From a checkpoint of a small transformer trained on Wikipedia.
Size: width 448, 7 heads of 64 (1 for keys and values), MLP 768 SwiGLU, vocabulary 32000, 52.5M parameters.
Architecture: RMSNorm before each block, rotary positions.
Training: a variant of SOAP for these matrices, 623M tokens, 4754 steps.
Each number is 500 + 50 x the weight over its row's rms, rounded and kept within 0 to 999. Layers, rows and columns count from 0. Numbers have three digits each. The size before them is the row's rms in percent of the matrix's.

# o: layer 2 attention output (transposed), 448x448, rms 0.202, rows 54-63,118-127,181-191,245-255,309-319,373-383,437-447, columns 224-255
# v: layer 2 attention value, 64x448, rms 0.109, rows 54-63, columns 224-255
# gate: layer 2 MLP gate, 768x448, rms 0.141, rows 0-91, columns 224-255
# up: layer 2 MLP up, 768x448, rms 0.136, rows 0-91, columns 224-255
# down: layer 2 MLP down (transposed), 768x448, rms 0.131, rows 0-90, columns 224-255
o181 112:457573469485456517490449591475522450486536552547434437532493523482429569493508453483580487496546
o245 103:545458585472490524541458508524554540424584494438551448500474481434517464517527521521469443498497
o309 099:516401495532487485573484478526431496561492434581530562613444490462506430540494521532425466602482
o373 109:362531418512509470506572494493473491502457491485498442534446532517535443440406546494498504529444
o437 095:472530503447457496469474474455543506513564500528439536410517490477473493499523386428430637528442
v54 096:552514602481526532524593540457549466618514501492567495537642450438420476411511496478455465457515
o54 092:531414515523491548510542515361441467580469474463478560457527543528546546537498510640532478571555
o118 096:485570385500478538403479497524533536433465523441416477544525583510554459515509548552501409528455
o182 102:476492574513447467534500414608502481488484604452532537502565475520467632518499581438539456507508
o246 094:579502553518586534567498442565516526493544442515527321435538574451449551526432534469550465515503
o310 097:496527547445503509518464520484511444487520628487560490472420468576521517503438463519560497525536
o374 093:511491517577532535543428512408585551515542450494549539547470452515539457429518550488457530431517
o438 093:462538500477485435420535401455472476496438418554388591620415521414469625543518537476449500438444
v55 096:443564432547594527526508462569505461437585513512497437567463456478513448467468558487581614438509
o55 100:430599569486402597511534477461436531458545466549508466540481546524478538388490436567446526529485
o119 100:510401512453403487501469502508480519512563520489452591519534499524552532405507484413428575444465
o183 103:445532565529517509490554469435494490489503504575481508468390479549598519528463515514554550458469
o247 090:540476524556614470431514513436500511591478444380572492545500502487568405492484509480535516524516
o311 099:433523442527657469480527467505521475475517478530530407541535460459460478500539475496452513587614
o375 103:528588493465526458410416559551491478471434440484524468481512456459468496492485492469519468459476
o439 106:461470495503482526554486540456587488622454520567457499456557578527461489488473511520422425456468
v56 100:551483474443450473562593420510490553521450402526439459479464535430486524466482535445426528557514
o56 098:518488396463468480551535405466506568512511304407478429491540468498549386480554543522467390533498
o120 102:480502453402483473441534611468559468532546552490497606475484540443405593489441538545460438393481
o184 114:512502493443535511531504348569549492514584552591540566522421478496527486473574497428491488433545
o248 097:507473582629492445444531451552470449448530480484545539558472560511499532530542445496415426532490
o312 093:600527377501516583482445401479590547541497493434531490549544497482494421451464483504559489534522
o376 103:491383578564413548515407610455481557514445490469438487504574502562510549523450444407512600529450
o440 105:565513533451476432475560427434487424516554476546478544524498505551447493430431433653573500517518
v57 100:448505709470501539483479490518524511570462522519401497538480506518488486549524577502456542514524
o57 100:457562453441510476525513498469484461487483434514519503520552493365497452540586555517512501531548
o121 099:520403448524413422437597496516581501540453450478572473548569471523444513481443498533553416574447
o185 100:519426506432487472500409496478502466511422436555470541479489476511496470559533506423458516463411
o249 089:561534580537546481593483424450473624517637481577535490403454570473588665485571489518509510477574
o313 095:457476451486451493482472531466497548440450549444498547529484466512493503512491536539502577462464
o377 095:454548501524566588464464546530504440501472486499476423488516486552545538530503441494512472525538
o441 085:526513533527531434594508486505367512467529531531462465588513543534472482548484494476467449499495
v58 101:463511505578395514548502574548521482433500452403542483489525536532463523461588500604530506496506
o58 097:507477378460468479456556455439383512428507574565528534461540473473464511561597483537482470606469
o122 106:461404516492436473609518458491547517467536493458551537587564574499595525518555618408408541486516
o186 111:589515549448394494471528529555506512497542496434485500501455534531438443524539508424488465479521
o250 101:464534468509521499373466567465534492489453422482439514512520468430484491486491450495500481485506
o314 096:565517536459484516517486477462386573441427525499530516481503558479492440481421432518439484551541
o378 100:571619412429556481491604517494534517585512554515479506499429478451472567465403555560564525449502
o442 098:501438583566490533549499493491526505560518504533525498465467463513510536551483481512440466519542
v59 098:488526506410537525435529531554538452431507538475508525472529508569538466509445409634587470484528
o59 109:419568532501608484592537425443500594445442483501410449583457525500468449460522505536527443434539
o123 096:486458543449504474628547524515521497494522516460570414501511511466558545530578544511651469494560
o187 104:483484531521484438444445485562580469483554577550570530562444409454533477496489486483609514546496
o251 096:499532515543491502496517335422407470534503610562468530555514550506439516437539509436398443527525
o315 097:574489410429513560418426515455440513528439515458470445470466500575498560533512466441435426528441
o379 108:515483427525443550391560542520435499567512487505435561461479521487542454465451535498429473609443
o443 099:415405484508556489529468449429564517553517475503375493451526535535547508543530421488491504444562
v60 101:499614515497505483474483382476524405481517421497564453509387514384501458539453448526485454482501
o60 108:457508551496518504460518502456545501487473561588446463489463480508428482488462432526558609469567
o124 099:462454432537514441544465459459505548471507483465492505535519476480459545435561561461578539512453
o188 102:495586530448421548521397506497493519475510427435521543563419450527411549491468543441476431519551
o252 094:509511536562508525480488503437558412486485532486482478539462437523500397482493496545545578501523
o316 104:558478484464425549492474546452544445451593485438475416412478592566469537455515483575517562507466
o380 102:529437482504540493505532537592448492568450421564557478567533495503523548566446548530484571429517
o444 096:477476540467521468552647451431516590441530552518449482496526470597600492535450523506476440451461
v61 100:523492528490516523570512480598457436479470606432529461507520533493467590491519516553531593442465
o61 091:428494447461480480485512499577476489509472581500512473510538455514498569610564514448432583537439
o125 101:459502568492382375590458491420535609525489504503482526367552489496547507515457532468546494498488
o189 111:561532518471553406564477399608487482522385507487397557534518504477524485533525472500424414569420
o253 089:458488515568567522480547506560483504455565564460489522651497484476486402400527492491533493489627
o317 106:530434416548472466423461580443465567438450598492471540517463447461444454540527475456443416468540
o381 099:520498523423497491495473579539491488535518445489572423493484452535461522593476471465491577480462
o445 104:490504498479518539504532439434521434500520455448523503442416487494564495467373539543478464507546
v62 096:539454464488445482463489475458528526413543435460488500472502471502578450527401463519386609511500
o62 095:453424507461490422468588484457553529424458551485345530516406481499431470462588527479461486486520
o126 101:517518528572465555433449522500404467498436490579447444435519466505465539536511603596604489472473
o190 106:481466443517590530611564568487487381485549480478544531503567561538599515516474472510544676562547
o254 090:455455534540431511493476433535485486490533436464560511487461504477550513571477509486408551514501
o318 092:532508472448445407521383553513578616432583548456522544614489439576426426470441447512527570490442
o382 102:573516489502574473502508591530547492550471478538392522502567489466488457556548460547426449488561
o446 098:494592424517511515495572467428446516457469503498504499478501422460533510420532552439521484491425
v63 099:565527527556482385465520478556541489432519498532554458390423599543445442545391462495540549536554
o63 100:542451535464490503514520534591462544509484480484410510549421541380531531503520521555515513407556
o127 101:576448599452490548524520492542481443435584408550538486462615536561488502525437515521494491471544
o191 103:437526491467545497455597506479563561543501597579549491576524487494443419529591446442429480455396
o255 092:502544494530433530459500515487590491457426506443546553527517436487590540491528546512489452572460
o319 098:561417541444573497550592566488451526460450504458526505513410574476503406484462527532470559518541
o383 099:590478550467635544542478431515440506507597402494483497607512448509548538502547458519526591553511
o447 095:559500459517418511458447506426402483517484530440477504405449472530485577470494482516522458499459
gate0 098:523554609458517548503503560473457529460484446537483539467556452426542515437429451538560455509427
up0 099:487549482557556425529564550493485566500476560503453522523530577559508535596475545498431514483499
down0 099:445588368511482490469473432587452540485548539443483507500459472543450403458577458481510468500466
gate1 103:469504611424463607520460487523449462491565493516424360414576514523388593465626541427546552540418
up1 099:492503407410552464397538477528524457558540566475533595618403551432541492532448524591525441517504
down1 100:568507487473538498473503508412493597439508481489557572568546484443520425535444409541455475515544
gate2 112:447431464473496534493545515495454555472436454449501580520540490508503525436498505552430447613544
up2 094:427517505456550567468568482561414568457399470505523472414505527398513420528531518564442531553443
down2 096:506518472467447471516424538513453501548471506482503432543454436482585578587514550594441513569582
gate3 102:543491456516482580465589550511478552505479555548480578525489472486518482464485518471556549429591
up3 100:521486510528478490531499488517431564512463505487510529527552491434493489471554418456486535543338
down3 107:440438574555558466561493412406469508524395494507522458430483510491471478524458481494531434501424
gate4 094:451564510564522447541563506531519501555529481535473534451495517445539549526542477414395511397542
up4 095:467570558487463558516557498566511527517540517597426558552428581389489599531510534477463543445436
down4 091:537457523421503523502432502502441456462514385496538547522577509530453453464492480602498504558461
gate5 103:518453405428543506551509450471478468559520364409453416448394551521444517488495601476498554479495
up5 090:532430509481441489478519455532577495383511368471487387540463487518512439552458535512548576556497
down5 099:552501537535507458510467442469557479476475470503407452549428552490529524637497508413642470478552
gate6 096:583435482452511523439616518468511429485567476539488541475463500476542444462428506467355487458517
up6 091:498484435497514496435594465489549412551488477524487509451369524508547586458551416487440606406637
down6 093:502561439490522484414511506556547538557512474495519589450512435542602344443513544473483497482501
gate7 101:414582588464456457420553475541474576459459513529508599581494409473505425475494514420521566557487
up7 099:551451494545518480496517544505509435515474452478487471440464562555532571440563437572541470601496
down7 098:569420486495528448521471546453454506492542491456516444468396434474507435488498448503438500388492
gate8 095:471520425488511503495573624438494505613471433511528530593535506547526434566457493554417500459564
up8 107:440435611460552440568493476586432541451507472547515498526496491406482440442458548539505563485573
down8 103:407424481488471623416459524491525507493486560452471584444481499497471600516565486549492565616434
gate9 097:538601542468490577403543466536447656528502523419501499566468546541445501536523462476443562471391
up9 088:598396492528546477583516516461494488534508383538544577415512506442510433475509606450456443522517
down9 092:379437490555437473562491581501491463574509453588558460503498448536496583488480454566541553507509
gate10 091:521399378471483529440510543503599526540635523478463492468465421450510531475508540566466556485523
up10 091:509533552529498582549578499468519463417471446518529534500473576526475530496422550493544504394554
down10 092:567498505448433535535498544482539547413481468506536541529450582458484509495502524529473504594508
gate11 099:580598416539450487494630556405521480534508511437473442447515520486572443505468482506488485493547
up11 100:536449510528466519463374430474473457480459497522553494476466511555383566436486471474479608545437
down11 099:576518513567496505488534481527548422487479501442498497536481552487414534586477540506453467443519
gate12 095:389536531529491438451581546474504489399515439513493606633585540429462544590465420534433549489521
up12 097:558442535457405574451469513391467456523539510506558426467475552467510491466407567479480405455465
down12 094:555506443488494561455463434566558540537447466457485623395575452508518495500547536561526561505478
gate13 106:493568487593368491480509511466437325407475542530504469531459498513530512529528478464582535500516
up13 092:515548559527518482490488473544548447517461515536497503497500519491534437541502447442513506438455
down13 102:493453460377627494528492496559529535563509481403482409453475412514483469546516459492472421448526
gate14 101:456416446506481565485546437382490516467508480528525545571590535561530453515486483481511483508574
up14 093:583628540503572592486454449342569512518520491469607606579459544521507496511542539512501429490512
down14 102:463536394473521618480588481463491547498512528418512542575579489529502403560549581435505459479521
gate15 095:493462563469410477449478459486509524533451518525578544514473476504424415512573550468518458487498
up15 106:539525531461538499495541529500458534427508442383522449459475562467485514475542414482444462527522
down15 102:509536491480509513533506429511483504441508493555504510482646377470482485538485501542579636431462
gate16 090:536491407519466528381479498494547497434561542464529538521545580515530445502507469461495419513538
up16 085:536448515504429510470538515498430517504553456596575490547551552469564389527391519519320530503543
down16 090:543472485474513534520504483532473498461542504568555400524553542470499390500333560558495470520548
gate17 104:514567510490544521452477449455493505577565466492469460480553583454486423483506499494465545474487
up17 100:538498535562492516520429504453518508538432520491474521456498483534456469526577534409539486537466
down17 102:436623496482537438509472427440517490486478607476491433495527580456556481593549587454490547467518
gate18 101:504510563540481448451526493526580493517417530568443462569537433546476511473423527454470585571511
up18 090:474462533529545520513449474519479445490536471481577557483555508498466553476569507388501515526574
down18 095:496520546535547451466523541505431499531509534543496526572491499504521478524538481450514601571567
gate19 108:362455457552506524477531561453484533466443540440509599595530569546509523571480446475489462516459
up19 093:430465468526515549521509588466488573446454561516482571467478532540508492496492466583506476471526
down19 095:565477508418532510444523441615482438523469521475469517560520523469502546610529573473508508463448
gate20 104:471460460475543490596550465493508464484515487529543521496576487446475533586459559522563504499491
up20 103:518543509538521519450551527446499464479469465500498480484482585545485548440515460411496469584480
down20 099:585483443529406514509517586531522517454377427541444485545472522514489481451482455466457546495581
gate21 105:517556587526523495449525456512509464530478616495448525597446492448476471372460475428398487624549
up21 109:476520502549461555527515496548540541517375599465529483597439445563457416444462496527472530607497
down21 105:478595594495488522447478527462489567522598460521491567590572474596526548467451447479443466511602
gate22 109:449433473473540502528555547478637494521538487521531544442470564440455520519502395551565521500510
up22 113:452568438488508484482454478517568518522510514565458413459490513613522552491573518437536593520516
down22 115:585542579538493409528574491570410431567552485478413496500498544494539551557542519553501391498435
gate23 099:569456435518510445581470543509553448644509478553475480509553525555460513440451437466606474465489
up23 100:545564359443551546525514606427573514580492559476517533536576406540493407472513531489572477501444
down23 097:537500454470521532486496424458527577530614464476491433511426464448532430446553400525504651533583
gate24 091:527445583515559573510521514568549487489450555496397413439527450502440570565458554484489560514477
up24 090:467499436423445424536517534455407479471481413603516489534485540538461481515596565430507454508498
down24 092:469493500500478493542438457512449454536508491584498541403567590530433523459496486443443405515502
gate25 099:489492455538543503481602509408468475588534506434531489546508501475484426552470503495563513410546
up25 097:520527510416439532545396495406461394441501504563561412540543451483534548488602523546489504493542
down25 095:475501491568440569543492444513499535509515568568495558430472467468449459444481485474457396510538
gate26 097:476436565342444499495466465513623664540521488525608372504510463497469471445461529482446497580507
up26 095:506489519586437482450532604454503468549541534483558514568439462412397495451497430465535534490463
down26 096:530552481456557611502500512518438582463488628469504454564496477533403482469535541496529538572528
gate27 090:400395550467517531430427463470411426473506499540573499414468455551414484575354524489571508533582
up27 090:476421585515511495388526507382522421515440513488494445503587484423494468522452586487570484534429
down27 090:539452567518449577473518485443551422448412535530519390567565536468438445457494513540513539488418
gate28 106:439462493500486449397544480540462510535610406558443528548531441538455482576474547470531437516429
up28 101:477440438499506519484410464599515546453482444520502548459522534472459531496572614498541504535500
down28 107:472391443464455476440544454530477391421595444502497550561519558506500536469365422542466429456474
gate29 106:556524492457606471544513435494429504596492487502482488405402543440502495536502452460501461568441
up29 101:450531481465400486496477490573454482476493604584577630463464490502468519397557541503585514405483
down29 100:453503519498571520554479505447613500518562385494494564529620530474414444436454469471490501469498
gate30 111:483544506479499476423542524502534458391486528457536540467438417622501446557531403513442511492550
up30 100:567487517529494501581568480438535551482476502547522457437559526474557478574562617451418559560544
down30 096:476428501561540451494521493537501522569495391557539481474501585430477503483530491539562500545451
gate31 098:580395569537506460444575487457578528528404542487572482563512494505547504574453409391437411616564
up31 110:566530509498580473545524521515542442468551547505507546362557504563481443432526521607388575503551
down31 104:393500533609434428462472460457474521477419544467533458594480549437405573560353450483477405457551
gate32 093:569522440475471493468562504505465578405557520538515394535473552516468471558517477548488546484508
up32 091:593498536521530502505443458590488540413472504508524409437412547446533496540477501493423475436514
down32 094:387505450461473488463465471480494441568524462474451507534520551489549437482446588457501464572498
gate33 098:463477410562450631545483570566453521462473562539465466552512551537475457468524481479532473498449
up33 112:586485526495542429478444485419467598504487414529455475514495521433451482550444553500541460444515
down33 103:424465484518450523538464522577475479474437468543540551449522430481511463467544535492535518530390
gate34 105:517524475502482463533540464493524451495471389504477505411564489599564506518447462553512519498452
up34 110:452447484441550483464480491502497467531424493583526516561514401524497437431457552543511552541479
down34 104:478508379491548503550468456582488533516542574440389514510478535378559561584501455574468473498513
gate35 101:517484469465546439411449473436485481437462504413388596565466485456512531478446487391517518528575
up35 098:366463528498424573456451539532449580479456426449551433518526570451504458454568436476403406510434
down35 096:521518450611522475568521462499512401438548536541464583546432548559500514526440507471521476511452
gate36 099:529516559462534544448437542488480466603382476507491486506486493481531567434488444521484497456470
up36 098:480473521438556566531494530482435472667423500509498440501565519483533531447524528507498517442589
down36 100:463492465489453403457459597452470487405384567427519540595480485462537558427580434521446553469518
gate37 102:539490443524498527491506468520562484462529453537492498470514483627486540507541566564602490542512
up37 106:572475550494436414598517520511517488513472545471511528482469538393523474459407484488464387497468
down37 107:465573549461484547436509477458515488514464570535541483484568428497451569616483561530453544573638
gate38 105:495563550488583369516578377555538438580465564535505500555526446456466514525498505568420480503522
up38 105:505482494565511462530492513529476488478535493561526522547472441552511536484517513562393452522400
down38 106:522485548524389542530468446357541435524544514482453416478476498479525501510484518505603501421552
gate39 090:510450573443486464517471463436532558588538483528575467522442521465497473555501512548536433401495
up39 091:496453520460466516480554471474537584537570491513621510528407500531492458598481541506555482528536
down39 099:583468520556397481490511522438585580521567478544417476550527415574421557449439562514486493556472
gate40 095:537482528574486538467511551501398515591395510483493421494462467449500413550530479539481556488528
up40 096:437471546458488380465481492513440474528486507454500438507486406611465497472441455598442518593481
down40 095:488497519496551442567582414521503497583460501514531416414511497433533546530498557543489565362476
gate41 108:512518485540630461528608518488478385485537501511487369585526432483491485540534507514469477466529
up41 110:495438441592471557577457606577489500474543501491527509609524440511473487546439461459487488418496
down41 100:471497397514396522441525555424541542532497493530491483537507555528523454487516559444498433451535
gate42 096:554553470421569563456534474460496522551598475435465556504527455590592355479409533543499422549507
up42 104:481468449578453566547487520621470514389415443521478460518465458408528501535575521498563554538489
down42 099:508533537526483507541474430427429517543551427563483597533478486493496414526388530488500500428522
gate43 106:541366554473547589487460518469479469601492500454498464483556461543482576503499496530492510461593
up43 093:545461520534583590492438486549496439486469474565575486504425504522560486489440494570473516487517
down43 093:479584565461502444507548422443520594427494482616565561536494585536561499534519500540562511527480
gate44 108:436473514490491468366472469540517577434451495508483493459514511604490517528487520474514435492531
up44 110:491552556517544600543562435494476425652531511467520497542609529445455483530486461515491512510503
down44 102:465509537526519557515479484405496442471449531575436412537432520570522507529458503534514498536425
gate45 097:484494592453574476454467534520409471526536444562475445452475482500477555522477432515479504502525
up45 090:459523456478409476541525501483538523526560489495517508499476586434464454466497531525532476495476
down45 096:445527538445467454461534505494596486395483476476458529609442533428501420533543587477495571664529
gate46 104:488530434558486499480397480497596481496575573552549538477629464518478473484523467572381531544601
up46 094:575423424501438530480418471530559450456502438524461492508540518520438481549487610538340470493521
down46 104:530549462528541438547520528508594465558557540552520461491520487449514558437463501573477618569541
gate47 087:517493466532513478422570585497519456473527508492525491544562433436489585371541538525391549366422
up47 085:467532432471466509518479416462459480531473539507494551467473548558502431537406560519576436554551
down47 089:444475454475464435597556406492564494663479543511416467500496431495484502552448564520571445527495
gate48 097:502554518466457518430507508504462474483541510529478475575501508436515588516572488552563508546541
up48 086:525485520482486559493535468496505402494484423517533453498438431392508531508451452442495520502531
down48 095:508595476423442559415539555530430509485512486549493524508534458446562568491523424525530549511583
gate49 101:519426579487435508412541487406543567466515438524424419441476587511525551530347489595515504499527
up49 095:511488553471538510441580444501504482495518543538565468501555538520565410451441464561475450520447
down49 101:596480631478545463559493510533453421542536614474587554466413438433547494531587568478446490479578
gate50 097:526497423534492538561507538515590455460497501497407499451483499477536521541450549443414552529459
up50 093:520654449578391571431594563509405532512622521479603474455526568525462424529491456529460475495469
down50 092:445444557504601505534438456525525590461452440546501568487525524494415485453508603501558447490517
gate51 100:506545481450559501501585412543425469541464428503475496532443493453422526556476503452500505471476
up51 107:561520438575461441434613441566518511531516451564467523415506609481374537446492483476480542444438
down51 101:480484536502593501512426489453499564464571492391509478515528434529474527466493548522524462468492
gate52 111:440487531491472514501553447425417519442510433473485522585546571593475468462530476471508440510503
up52 116:571462491585509604487521509479401501437530546434434527523449493531584504561473531403465484459463
down52 107:517464542547561477451538472558521450433507440462433556500482473458586586552575512459497560540564
gate53 097:500513579454572496491518439502540441438534516512561521514412431412433461494503503450537509403496
up53 091:479473543558539452461470430511467440436529443413477561437510499437544480639500529516502435442505
down53 094:538456532510430475510365475542500437513522531444486559495531482453447392589563454512504566481520
gate54 094:476452482496507480573458516498541474447524529443456503531440500496432461620578502523483535589451
up54 090:556537575474440468459512442513516612563516498499461469512548573474522551548544510524511542544480
down54 092:502501516454566436452525495518544568515544453488444417526495587474530557496501484495465489554506
gate55 100:536468563446438544537504435523519534473498523492524542572506461478511504539534541502507554590565
up55 102:582440549423555560441433509437564533496511479500467471541505502486437508470500573450604443462587
down55 103:506487531530532573459499547562515500507577521534517549594497448495471499509394466540519584574473
gate56 106:492403523565573575489435516483535428494410499515457524513492471434444473588458574453512576498410
up56 112:443573539448504474429478426492460523482499484550499422570614482516582472503693527617546508523369
down56 110:535491465530452554458534576541394460536461518465415430433384514480523646508415520405377452568489
gate57 095:504420501610525550456465569605541543481563429547504484525451462592459498620491440430472512456521
up57 091:449581433527544471492525506505470559552486570470486528528524523537478562481525405540494433558405
down57 098:581449505444466456544528452432483518512493570556471495394468492505595510551490547597463502531481
gate58 095:486607480464560470408470541463508435484450555562516480488498511471469464507524540448460567461597
up58 092:555497492536508467449520469424335484424511521469508437534454505594486449430532490510490525509464
down58 092:535531499600486477417518437510392599409436446505535435567486494549503464564523557464497518401493
gate59 108:434494574452515518450481505486507517518468438562492410496546482511398525518489451543419449522555
up59 103:508502519484458437438539528601462475524508422398551522425546493413524590476514453451451522507434
down59 108:401534555549482381509514502525497535512411470449492531538494626511541529518513605489459530457523
gate60 096:567515504506468461475498524443558434574475471415501433528553324457518488541469566479524435454569
up60 093:560531474478517454461460551451536510473515413476506390550490638462504435346489470442522496543556
down60 096:432609503522518502492516591486523488501566468523486478501520607556552512482489533446557466517581
gate61 098:557611518510484540558523461455472501420524457530448451575498524478494470489452495479516472401563
up61 101:453574455527495446518506543454490458577437549634500554509571390584548572436470471405561454501427
down61 102:483402463505468512429615585553484440566515499432538572469507452534511476472575476613457526449476
gate62 108:474494528555535480427581440574467583585534522447587632506520514454419415466502402533514476399429
up62 105:502555493423499470544663401519469559475459547429554584521400491448512457494584534563498495395455
down62 102:560520509489476549500530617528476463475521484476496497400574538516529534530574453467458539489550
gate63 103:496493447526495597440410478500593474645507535514497568485510443560476574555434511358509536538514
up63 103:557544417485530518354569619393578523596509543617489589536548466476480505499505493455551546520493
down63 105:503521444505581432553561597558547507505596558407462635428576503442509470484404505499521483471489
gate64 101:531406469485499505526518485490595548536535530516465480449522403458464488407494513529477490449544
up64 100:420461552440479589581504450477471448485446496451385497487529502439555395524414551499486504556553
down64 095:448499490542443575468436473442522430496576507487500446458575485489552410535432557479468523456530
gate65 096:497555537425565589443527457559474426548518499413508516444533478490532469467481460521493499532474
up65 091:476544478406505441530450457531498528486486351558562505471603590476544587569498518430422502500478
down65 091:508451557457460597491537586539588454548514546497499479542507439486446470490565454508462556528497
gate66 094:505547532440572458524473474526437499531499461458472396505476559519515398577589464517482582559429
up66 089:449532497467359555453517521383514549509425487510488506513471449557525467518452439470571579536503
down66 093:542483417485549513485460603482434453456437525535549541547439415420433608462413551575503421552464
gate67 108:478394359538442659437439519520544560563453495457443481454509483531493516585472547414484485547475
up67 100:463407515506501421428476482521535518480507526507553501521508425513462410389518509496452402495474
down67 100:523494496495536526546526465555514427481471520435537518481489585417459549517555552472638560487509
gate68 094:522530509534478509565474535496402496489511536499527471539465434498487557501528543503396489543464
up68 084:517477457486490488531452628556528507522449513488475473585451561546491568461521513453479452519513
down68 089:625540486584492537498482530457492461480563549509614424525459466538534530409555498447478532491510
gate69 099:498445474485518577447524614572511429499421457507499562549530489507495530585411454600555466440498
up69 098:526553384505469560529488543486431562501558430557451567521509498482453348459476526450484514532446
down69 097:467520544536501421524458462463459584421624570548481562509493529463460593508508540507446563476490
gate70 084:439536568576481571494415499564519516601385466539440458472518505425503482444454411503516529508601
up70 085:451503560586465576514417531554479554530371498596445363439501482425468394457494444497564532484561
down70 092:449428547513478571472500416533524558502496584527449550512444561429500440473474506414549483422550
gate71 100:486496447412584508461594462464541568496538431462478437578605510464482494429518510524532551355469
up71 090:409534481596591568565627507507500447525526446481508441510580514455390465519463541509492548362464
down71 094:512548493506582545520554522432483462521503421479529400542489468453493523499515524476598457406395
gate72 100:558492400439507504439415551580576547545507518602452525458439412460532438511494580481500545535491
up72 093:502545499419485565411387485468490513545557380461527560490544451480479527561434455464477425521559
down72 096:476449525408542549498541479540488555440510548546498469526461461494489485655534473500474610489501
gate73 119:506566469562566417427594525470520541470625486500526444484439469463519535446522543549429486491460
up73 114:434499569493505560458533523368534455499393497496531442567429525503492438508412488487549519509440
down73 108:466511510449459460574396507585460431562560436539542514418450384439498514583508428458509539476558
gate74 096:453497488502553530415550495470508525503541478630491520510585523513416538562518474496454489405516
up74 106:532570456423542531441481474635418563492460539422442516481475531455577442474499522439476434579467
down74 103:507469536555486483600457440398506580478492471673463515495521530494471621465445436540474486485552
gate75 104:497539527477500411521453536524400520522442417463512560446607546502486540437504472424532506605461
up75 109:488394519510431501524504523406530507507502514499574474454524443521511509421468552431544516458501
down75 105:395505471518452451549488432582449474430449508476476475596551514558447463544457477503477531547495
gate76 099:547507450476528566422588508554529457484406441426418484519447364472491378506535578446448491469419
up76 098:502523519528477523512491408457542530441508498584483558454583471541516539451486430518545514439489
down76 095:544449456611476471587487529496512495502569517579488526449433480448603480498547550450557482509450
gate77 099:460469471435496519500543506553495536464444486529552521518484529511436470485563486568452536564468
up77 102:468511502459567454487562480507547593455480625487533553440433476464528536426572546504519491578488
down77 101:452485530493475466526503440561533484461446534509496489517525549538526477464452474489481567536636
gate78 101:522464583481486490477472523486403495530450447490523556443521472512483564555499502484439422545373
up78 097:488476457569546470459472467472501502496505566424582425512456524563553509634560465673549558465549
down78 097:487540501428499533542443491516516480489485506513538508468512485537582522623545441561477482515472
gate79 094:509551572362559512524514526517639475533570473456506438568478548470442564394455426440442471548432
up79 104:550472478512404532409517492440445417507456505486460595574502503472500499561415544542440524436463
down79 099:508505423518511475486545480558524493398532519575552542450592527491462508553515588453487563430442
gate80 101:462546500411526444423531492482450440465547555570427482527460562381502528430520552478492447506439
up80 105:485525460526581527481524496496565456490441431545466551491527554550587439566438525534601439509516
down80 106:421418431534487550472485504503534556598472423498557495406403487552434533468486425475477504470523
gate81 107:520513519515585505556479451585501542579537512549445502464490544516500502534490524420415541546538
up81 108:498417575513468577412569497438478518448425486547538470470453527478577542452490460486485473534500
down81 104:446504502513560590472487523512526480530420440577435504535482477523464541597441526485563475509516
gate82 100:461557571459484542456578517518552553443560494527490470480513541412521466554457560569505454505457
up82 092:587537428571528506510467444350497459553459625503481475493434453537464466372487508493540464553499
down82 097:566529468517422555493494463499481516491414561536546564514581515518457526460460410525553481555524
gate83 091:498486522421595484477447512482399565524529487501504502526544545464465524437559532522464586405451
up83 108:574503529417551505466496532526434513547506511510492580494578482473471612351648470493523600492535
down83 101:466492488557455508547468541529535416530538485527456468593442527514488424605418494482489403519525
gate84 100:537559533523527614565511548473488448405458475510590574552514436519459418509482490424522475567392
up84 097:467658436525405574502529531541477503428489493489499537429487532555426538533447518504485526514421
down84 099:578558513528540512525527488460549498401529476449601419520488456478478521454484583468539531490466
gate85 097:638547523514541564487621488461543607450532558456566497461517513555593532618552571478542502472477
up85 096:546567547501494498489667557433529549502564538495543507501483506468524464594619578506501429468488
down85 093:596524451540437523466578520450495451470479556398561559543552532574549495521534572507424480422515
gate86 107:529499537493518517517604534542462562641511558506508449501460473516545424477430552580449522418554
up86 108:477502497541481481466530532569518522583454532497488504520551505538461484510415491606458425534383
down86 101:534482512520488481448454413510552467446395485473460508479532552523546589470567542492619482552469
gate87 095:439474551522466480484444613516432530596488489570434482499505504504488521522515440539465442561466
up87 092:431441576530467456488444576502436463620501486541521554478484537510571493551384481535445466482517
down87 093:440437488518432473455521532471479479573543541448541518547549544607475480544542519475407512465504
gate88 097:509455491411423496466533419497497512514425474510574522508526558514504554524542474606522566475457
up88 092:394514507444509509561466474488507585500380491513510463571446460483471570551477430417512536507523
down88 095:567471553507606537473508520525443425444549510554486511501544471403540540479512477462509481511535
gate89 108:471534611481456448504509532537443555540475548492475614477507490504511488482523560519423513473451
up89 101:432428501540564525486504501535569464508486483466554407529474423497465577533454467476533485456483
down89 100:510521485469516509520562627504499483462447481563499557467472591584502504486459465489526487461572
gate90 106:458527500538541511534472506540461533489475568612421474499539541558560529579513511423407449449490
up90 105:452454470499578470555480464558502610468429550524469550416576593478520511557501478390539518467480
down90 103:559493471512474465474543579508502480517392471462492495541573490569497564395469565590595497406537
gate91 108:533524548481454461499512483524499468549516475535451520543495464332486520462595518452511528498519
up91 105:552550551551489509565538593572483423601675551461509533543506481469558442454517421544480575481578